Each number is 128 + 32 x the weight over its row's rms, rounded and kept within 0 to 255. Layers, rows and columns count from 0. Numbers have three digits each. The size before them is the row's rms in percent of the matrix's.

# layer 12 attention value, 128x512, rms 0.231, rows 9-19, columns 384-511
092:132086046131166101112147088109151148162130160158160095124165131100133125138127129124194091097144181072085135124148144129165105137124108084135132112107116122141163108095157133125130127099130138142140154123128189090151165128085085106207157138142087126159088124194144141155181106168116132122128093103148189175113138129052170156133156133155126119077154177096129141141151099120141116063130
093:123114111194143096106126130150172143110069126141101148090058119120140113080088137131054115109134152145114129117126109146121153164148132067127115136156153067136152165156139180152102141078087141125156064097151140143194139173177144140140100116104173174120144171113154172141141111115082160133128111198169100143097134103153105143114125087112140137166060128112140132144144096106143187105088
094:189139087159144128182120050094142124115130138144087125088123078175151124139096122100154081115145116094124168102111123140126112094055133120106131103118115130126168126090119201098168111101104146118130148083072150108168172148142132132190119141100189154084081109175110171156106084094165157133138152095139151175082154085187165154054145141144143070123092119099133146138081130115102071065193
096:111118094181095138158106100126123128164145134102096120086129124160069111077165094132091115109144147073134120120131130138011134133152111171131060127129157169153170132147130169127139099132134120102180124137134102123185101153134158079099053177089108147189094095078093111122136228129138138142098045177118182156092136088126169118131143116134125079153154094091083095045073117148090102163098
093:118170133128086121175121152196150095139136075093136094129133172087091104152086163107125106110059133167134143093125193151166108096050114180071116114149108091116106153132128069124125092120103103153186158113139124200122177160093104140132128096086084081115025174145128132087107180114139148106155142126140144103195157105121162123116124113115098169167172124128087094146113075133116082110192
092:131109131187159096143117123111104098089066145101093187145166149075155174139090078064088132163108117078110124177150119140168129114140110065196156090065095117132143147132137174084086108129132157109117093134106171127131134182150133162080192124174114141153125104144121166087115125172117110141132184171186116135165128133166185059105161161094142104169105157155117095119090085133185196146151
096:061175109175129155196153125071114139110093110147152121087107103126174029100074128127119133089066111119125112118086110086154140171090091112145095119114116151140136134166126133177151158084133116088165072147124128124111082138109143146127120128098043136094114099179144159119075154137116094158140109113119175137159136148153121138186046146146116123140109153174237113133143110119044156179170
091:149148113091207095104157127131126162133147121125146130168196100093146069137156091176140081202151187160177121068101145124137133099131148108137120102131144106067117112031124090135194121140141141162119098114075105126129154085103068123094117091101155133144142159078088122114166156094103106132084122127107088123107078098170062133075107122098072158113111078169107071137135120133152047148125
091:137122113123118105135177111191157136116121109180153167181175113103108092119113124209105127160092126130208093131165129077098139187169141129161165108130135085104170054200130100083113165172133122158109068089133170152148169192118127126068090142090143106139050162088146182226096074119113175190093091141150141088161109082104109091122171091181151096179116113138152086116105138176114140126149
091:090148161117105117137151079097134138134063182120185055172139123096142188152152113132094155110072173140127069113185156173132087117170121150100108134170142092124065142171163070156069116157177151150153164135127150057174166128166059128126083102155092141124127152159147138145127134062094141151100134107156110169156128093185112121121165146141078180089082172188127125157146185185144074166158
093:120146108113143142128126081113168157095080142120089126178121143103128176164166101140142142135142101131158093153127099149153089182121120113074190115127136120084179160135156199093098085070076113153146124094161114176107132160145129084141096116136158140161172128113144114152135089145108153122154096141110199088173231119091100158137188122141160146117047105106136117126125131138100109076160
# layer 12 attention output (transposed), 512x512, rms 0.183, rows 9-18,73-82,137-146,201-210, columns 384-511
090:161124144102118074131100175130122160140110115159102094109064167139096099186116164101191118133109132129173115108057135116071158135118155171131119153164120108148177124129126133085159112213114156115112131159157167088123097159125175116108091094132155137124123091056154148124125115104155211104142097144162100098135161123076100164126114104168188185099125179133118157128115069149124152116163
085:139136123126154178138095118085178129132166136139126117083085116141054099166158120159163097141073127178141126113090036158157099122089147122158134116163091074123106126135051109148112081098105182101064102092136120099116070160082086142147190129144088128092168074112101108182214097118172120127107123072123130175113102141075163103132172102133162102082103150133119131108091121169082160152105
080:068094127152084088162133190159098081085125143169104141114114077133172129126108110081028129088173118111148111140113095171165141132094169150121128083119158151133129101115083097126064022149120189165078107183189132120123103143166159141157111091086076173133089111108105070105103135104130147091127089175156138092124148091120151233120115124042148133158124160131122123131149149150177144112162
090:149080178110174133134103106156131101105150099123146132142221136130148152191146081132089208141130099122141101132108158172105108131122157125176068094123089107102144206102148170125141138168145124097097160167166121105148161190080140116160112142111103099156132102130146130144113110137114172087149109128125126100149124114125130132206125196111124107129170241087117121122180137070189089073180
090:138163137089136124112144139110098121170159072134112166108157139113176156181060132105156113156162137113112131100116079129124148173104139173113090118158142153141091098088109154145154214159156097126063102120117109091128128117107154130143088128157158158129097144171151169122121112136114136188147098161173098070089105092174162156148095110085151119088060115057116224101136105126147133143169
088:161119173162123093108136139107131134128099161087183088105132119166104143152161103163126118161079125130120099166187135140127126123139149137143115148146191091218174158120171166113106091091126131166163148113132098071106119188168061111096134083156105105127079096123139131131125110147165161097142070122109196154112125102180145137165065124086184100096183136124145119176138109142113135104120
093:137167137129137158080036123116164132120156138140087094156129139137109146177142121114145128141156134121117204143130207190174142095108103121131151103120086099159074150130142152145126144094101070134110073134156167172073104134156151112123114142084096119132139128071112148095130111152179202093169194128133147095189126100112157091127168143087147118068142140108151126109143156113147169087098
085:113121094159160155116121114125119126140140083103111144094111167112184145123166076090078126099123118108167108094105071116106156131195079160155089159153143142109165113143148137141114119113095137184107169151099064171120137091204140124185097116165128119074156157077139127126175159055158153194167103142112185122123147100110158058114212101177109157136133135091101217090111121160096165123132
093:130120119138119091061135134138122110110116149126112151079089160154190097196147137135166094142088159099180156115115097141159104195118113083107188139126182134167177162172156133169180213137150144085117116095117117151058193143139112125170139179168121122093172148102097135073129131152182184046166142163127161165077117117068119112113150081084070060141141099136131132098101165133155128125172
081:110160166168137136103147123157160091126104110150086124113083132122091134093130077112125084159144109119183191144114086131110100090135094153128052176127120124108129127106047117080163127093152139100183113120162123145157076096112163074184097173138136134076131142126063133132068084062093149077152161123199130123148137121144166089168115136100139132090110058132135114117130143125143162141086
109:137117132131153092108119109099047173137134112148101140097123125106159132144157134160151129113106123131079090107177180087108118163129139171107153162107191146109068137121148144105086119144118110159102142126122035087158145098060162104206166073166122062099116144104166110155124150172073102113143149227143076163145135129102131147116154134165183203173151152113156156143097118175102124114165
117:175134149136131109134168160140124139163111139181133158161160159105155159121129071157060120131116132147115169131088121090097144098147174128107135145118145153076133154204148113180148185106142093162111091161217080097118141142103091115151141083078204142162133184086117101132119110168096079104141159189132171127130135151071129094124086153154122111190152148118163082123163110146122128130122
112:171170162153127140107120152143095153133127114158155139142164161107153158117142136161146121136174056132203183118129142163099137162070134114072151118142069224124132061183139095155169149123057110152125122087087101122108162145137156076160086100061150113124115116152150174188140142101137186085133117105146108174173183158176134138091129146114143166097114137092098108171093139106132115070132
113:102118168134183162112081132111083145163106154167121168082139114111091094129123086153117116115138108131132081163155163143120160138167107109138140175101083193089168111136169113085134156187156099090115181106177140078182100148112157100108138067136100106133095093138078127136160132107117173121128111111127216107132142119119133178095157113126099111068061147088068065075180079126136160079085
118:059122138130155194183167122145142113212098121118149171121162163152137153179109154163106104140089112127145131124104159115170149117105104087082086235117121100075121151160050141058190147100122160152106098136127180135104115144152062160117112159104096087145134166129113154103130200190135156118078083150141162132119076144102136071161128123088145162163106085109074128152106164168095083115141
112:118128161172145105156098120079116124169094190089190184136153144098120144128087137072042141186139136118139181133128094103114118099145146105149092145161166132144101147098162109107125149134127145108104170126134138122084164147152118091089102145184190162113125126134091191104139133142057047077109134179139119087119143135154165133148147148095106155165215142100132122172130136157126114146123
116:129108121155121143126108139106103139190134130150136043115097156110160084085092138121129177162167114107119141135116085136115141139051079129135106144103156157150183098139110155146094111165135115123183091155128134121122085127098139149162134151105117082131077115156126180065157186065097110079127141148145087135127127114130134152208097197131133150133089101155148135095132174122141150167120
105:161081080130116139110157099192155138121143138136123124053150154115139131111169119135128145089143149141110136140099119167172078153128144138131187110155147175133114118123122081143172083101129108145127184106186100095155132174111078101064107088195147159128115176143026089194125122160111132102088162096056126124114118123146135125150112082108202091143079145162140124098158071137159148163117
115:093128111133108149129172106179138109100168114113173145071181134185103131182088130178170141147066188077137134148083130155150148136073174114101111126121095091103134140150169119129120087132104173116135122094124115119094118162101121113109099093108123183109111133063061161198131115075111176192060089101111150067158159136129122143099157092166144087145136124090164139148134112101149139186115
113:133110098170185114085077133061131098129140154123174087151158111143129100125098135118140080129158105141112172150114099133198128088118129147122113173127179146081114132210102113107149128156208131141144078159221126081114141087112073200124143113137144087107148174118089154152180131143113132212128074156129119137138141147172119132102103149154147100122071168124129152099086135100144184137115
088:078169098125134176102098084191170112153136141166153115109124100143092155116104129116129114123132091124165122119117125184171164109115106133159085092137163140179095134180109113109124109089145122128150155084117151168072109117132138188092073158118145181103178057117084145063114128099156149116065119136143157146107071155177148134151097138074059093079125105143168122161184143088156142144123
083:108121098142139106117104118066086107128102138129110192155147130145125135157107134135199180135171151105141108163185158117157155152175086126134129163085112138109127044088135056140116129173148085095149086124106176082141146143122135162126165148151078112102198097114117130112060123158160106115108179084092123144099089175106158122093104149125140120094133086207184075098131152119134092157186
097:023136066088077108161097096121156152156130131114130131135139148162093106140089158087146150131132175153096112121143136087172120154102124132134085117120151063159122139140151173136086156110130106141167184165140140137143100133115101096123110109127121116141156093114132088057106120137053069075084083116160134114065099151093074094142134147126159136134138110090151132077177126086155149213116
094:182088123134126064121158123101183095104108184145118036209065111157143102148172151053121136122115088141132143089152076149148122066090121106108148075145139115146123144085133160187127159102106155121046055143075094146131172113158082191127140125129131168118192113162114106147098106179145122117085115092164089133128116134166121097130063132175140162162125099164179142166127212110139099133085
084:112112098186144090088218138150161112114135118163105107134117134092104131173162151159119054150169126120152126144085110133085095167166123113154145066084121180184140107108177101158098152085161154094111172109120159122182119119178166128120137123155123154086101100131173070173156083063101099111103171156086163115117179119160138121130139153054173129137128181133152114059174129132120088121127
087:206137107154090120158108139162158067152193084167111107082102154172118089128091131165162147096123128168124030171083074149138105152126114156120130139110092138104118061135077106107136175077072136127103122135125087138181114070110147169121127167101130133131131142102166139117172135100169138107107161112127152156161102107150128143137141131158155117076081201087130098058143147088112117161103
091:138139126065119148115081125211123132083079120076140167157134108135128152123110076073123135122085151095113103143135100125101112151168127154068158125175135136120112177126142150074154071095121140159076152126135072125143162174143132082201148080149111113120118144113108075158171067133151098196100122125123108150068087159073106074138128110148138101145134128076053151192114137082142134128102
093:124164118125079194117084041151096111118122101144159156126142143095159111107128126126182167086130126155110111157121129107144150170094167136172147140089111144156134133163104108124113145138108137139158131171144171163053089074170196117147119152076148093165125047143132135100107107144157150158143121138137143142144151143080150147154152152123081080083123129106137137147097169109088119070116
091:088164136149117126137100137081108180127108119081118112144096140089102081101165135065085106132174078101099132149148097120107144085110078200128100151135148155166081082121067173118145125101165119139161107207096126119111133117127159115091154113139153120115146099144213133083168125120063130135158154131114102187108153095147126134123128156142121136110118128083083172122129093186115187105139
090:201122115134120138092143144153124148138165057136134147118091138165131143140218116113126172095136176126118050084107124110134120193155158113095138119144139121114167099115148115150183182132061150126147165103063085195141167153113097102163170079092141142174078156127134160125103170122159106094127120130090113124135141143090105070080169140097123169131142112097181098092146102154122175166168
085:108088147182133166137115151155098160151091154116113158136082142106115083175145139131063142094113137158078112132070143123114131094142164146083117143197124133084167116080133101159157129202110195137104191157102142141055115162130163102146135145150111110102113157129116131150156143109137147096148177096166093114103156093067116083100122135138146096145100108094044072123148112095102064145130
090:118156182117065106126118092147094113186178130102097116133122079198173167161172157136064104086136066125119122152084129145147170086085118167143126082126125145111096133110133175103150140111082115167103164113121106177093143130123128121109085165129133128069118124095180113131122097103142092168088095110113092120166135101155120131104098156094133157200114152158054161123043124171116159146117
087:199110128108104239074132129142152174093114157074157068177113178129158144117102120110075091152091184134133144131118129147171114149193139133160103138100142170104153137142128105110160128154105115127138132089161139125156168070077139096105118114137104123139108140105144132126153131116080171165139151088170177174192077111112136111143120051146109069159137154134146097121079133133191164075139
086:094101111166155129125145147147100131116144063105122128149103091156098086206129125086117166178086158179111148102134156144138099166114143151140094142131157201108082082149142139067168114161158157124165127076096148077122083176138165106111225145113167127115110132117127174128112109101167080116133187174094101118125111137132165124122132149071134152133127202151137164122107117157146188143173
084:113142156147094167107114119104089133193126128133101173123083108120186110063112101142141189157096119143092108145130178156096135140045129084108155171145128106149117127084120123170114122201137138111127142134096114081150152171127158080127140088127163174120166161113086164129049117140163134119161105106130082134126097152118128114082140111148116158080119122178097125144119156090120141163122
094:120131121128139155077104138037131142084123162227096117143105124090147080160149186096131148150136129136149204031178160156147142195177162188141099149118074123139130142151145127144133122139153146109103071060119121216088092137101130108150138082142116098140139105149113111131139145140156113139148070089095093079116160137076109146104147085177121127132138085117159117083122144140145135121200
084:126100172131107101112129097145143147109184190131105178126131073147110155118158111197171105128116148133120102111101126165113119104103173142187151060203120137087122175122157122147141211120096198134138179080137153123137115097151117098127107143106166122158163115101159138142197152127149069149112074170088181123171170169091118159067143109088121124139106141075105110132139121155135155106093
092:188110154114086123170163154122168130133101146157039108170072096097071174147109101053056178142128097093170093128161139138124127106065090154104034116135126154120119154149122162131065068126029156142107115079115178121118105163135146070131169143158060099118129134141176114139089106138105165152140133166194151089086163142151115127128134112133132158100160151126157101114083135172122165125138
085:191102073171143134127123170121119151119086108114109190182100155144125185165130146102129103141149203174139065133078059162133082142153087113113138147096115181141127151111167144106094177112092150084120148106147061127115114084139121182131140083134058124167147143133099075094103076162153121098126154128155130135144140113159144189121078124130084176130114106127161108151128149084108131108128
093:151154137091095132187182160184130161159097142162082149082161152132089123181160152174124097142102114118096095052081123088123180133120176151113132173112142121120073151105133125124108094100155124082108143111146136119123079139125183087162082131055088141139162096093129097175132102118133138125142147113115078150163130077145105132131169156132086104104148139078209123147112102136169161147096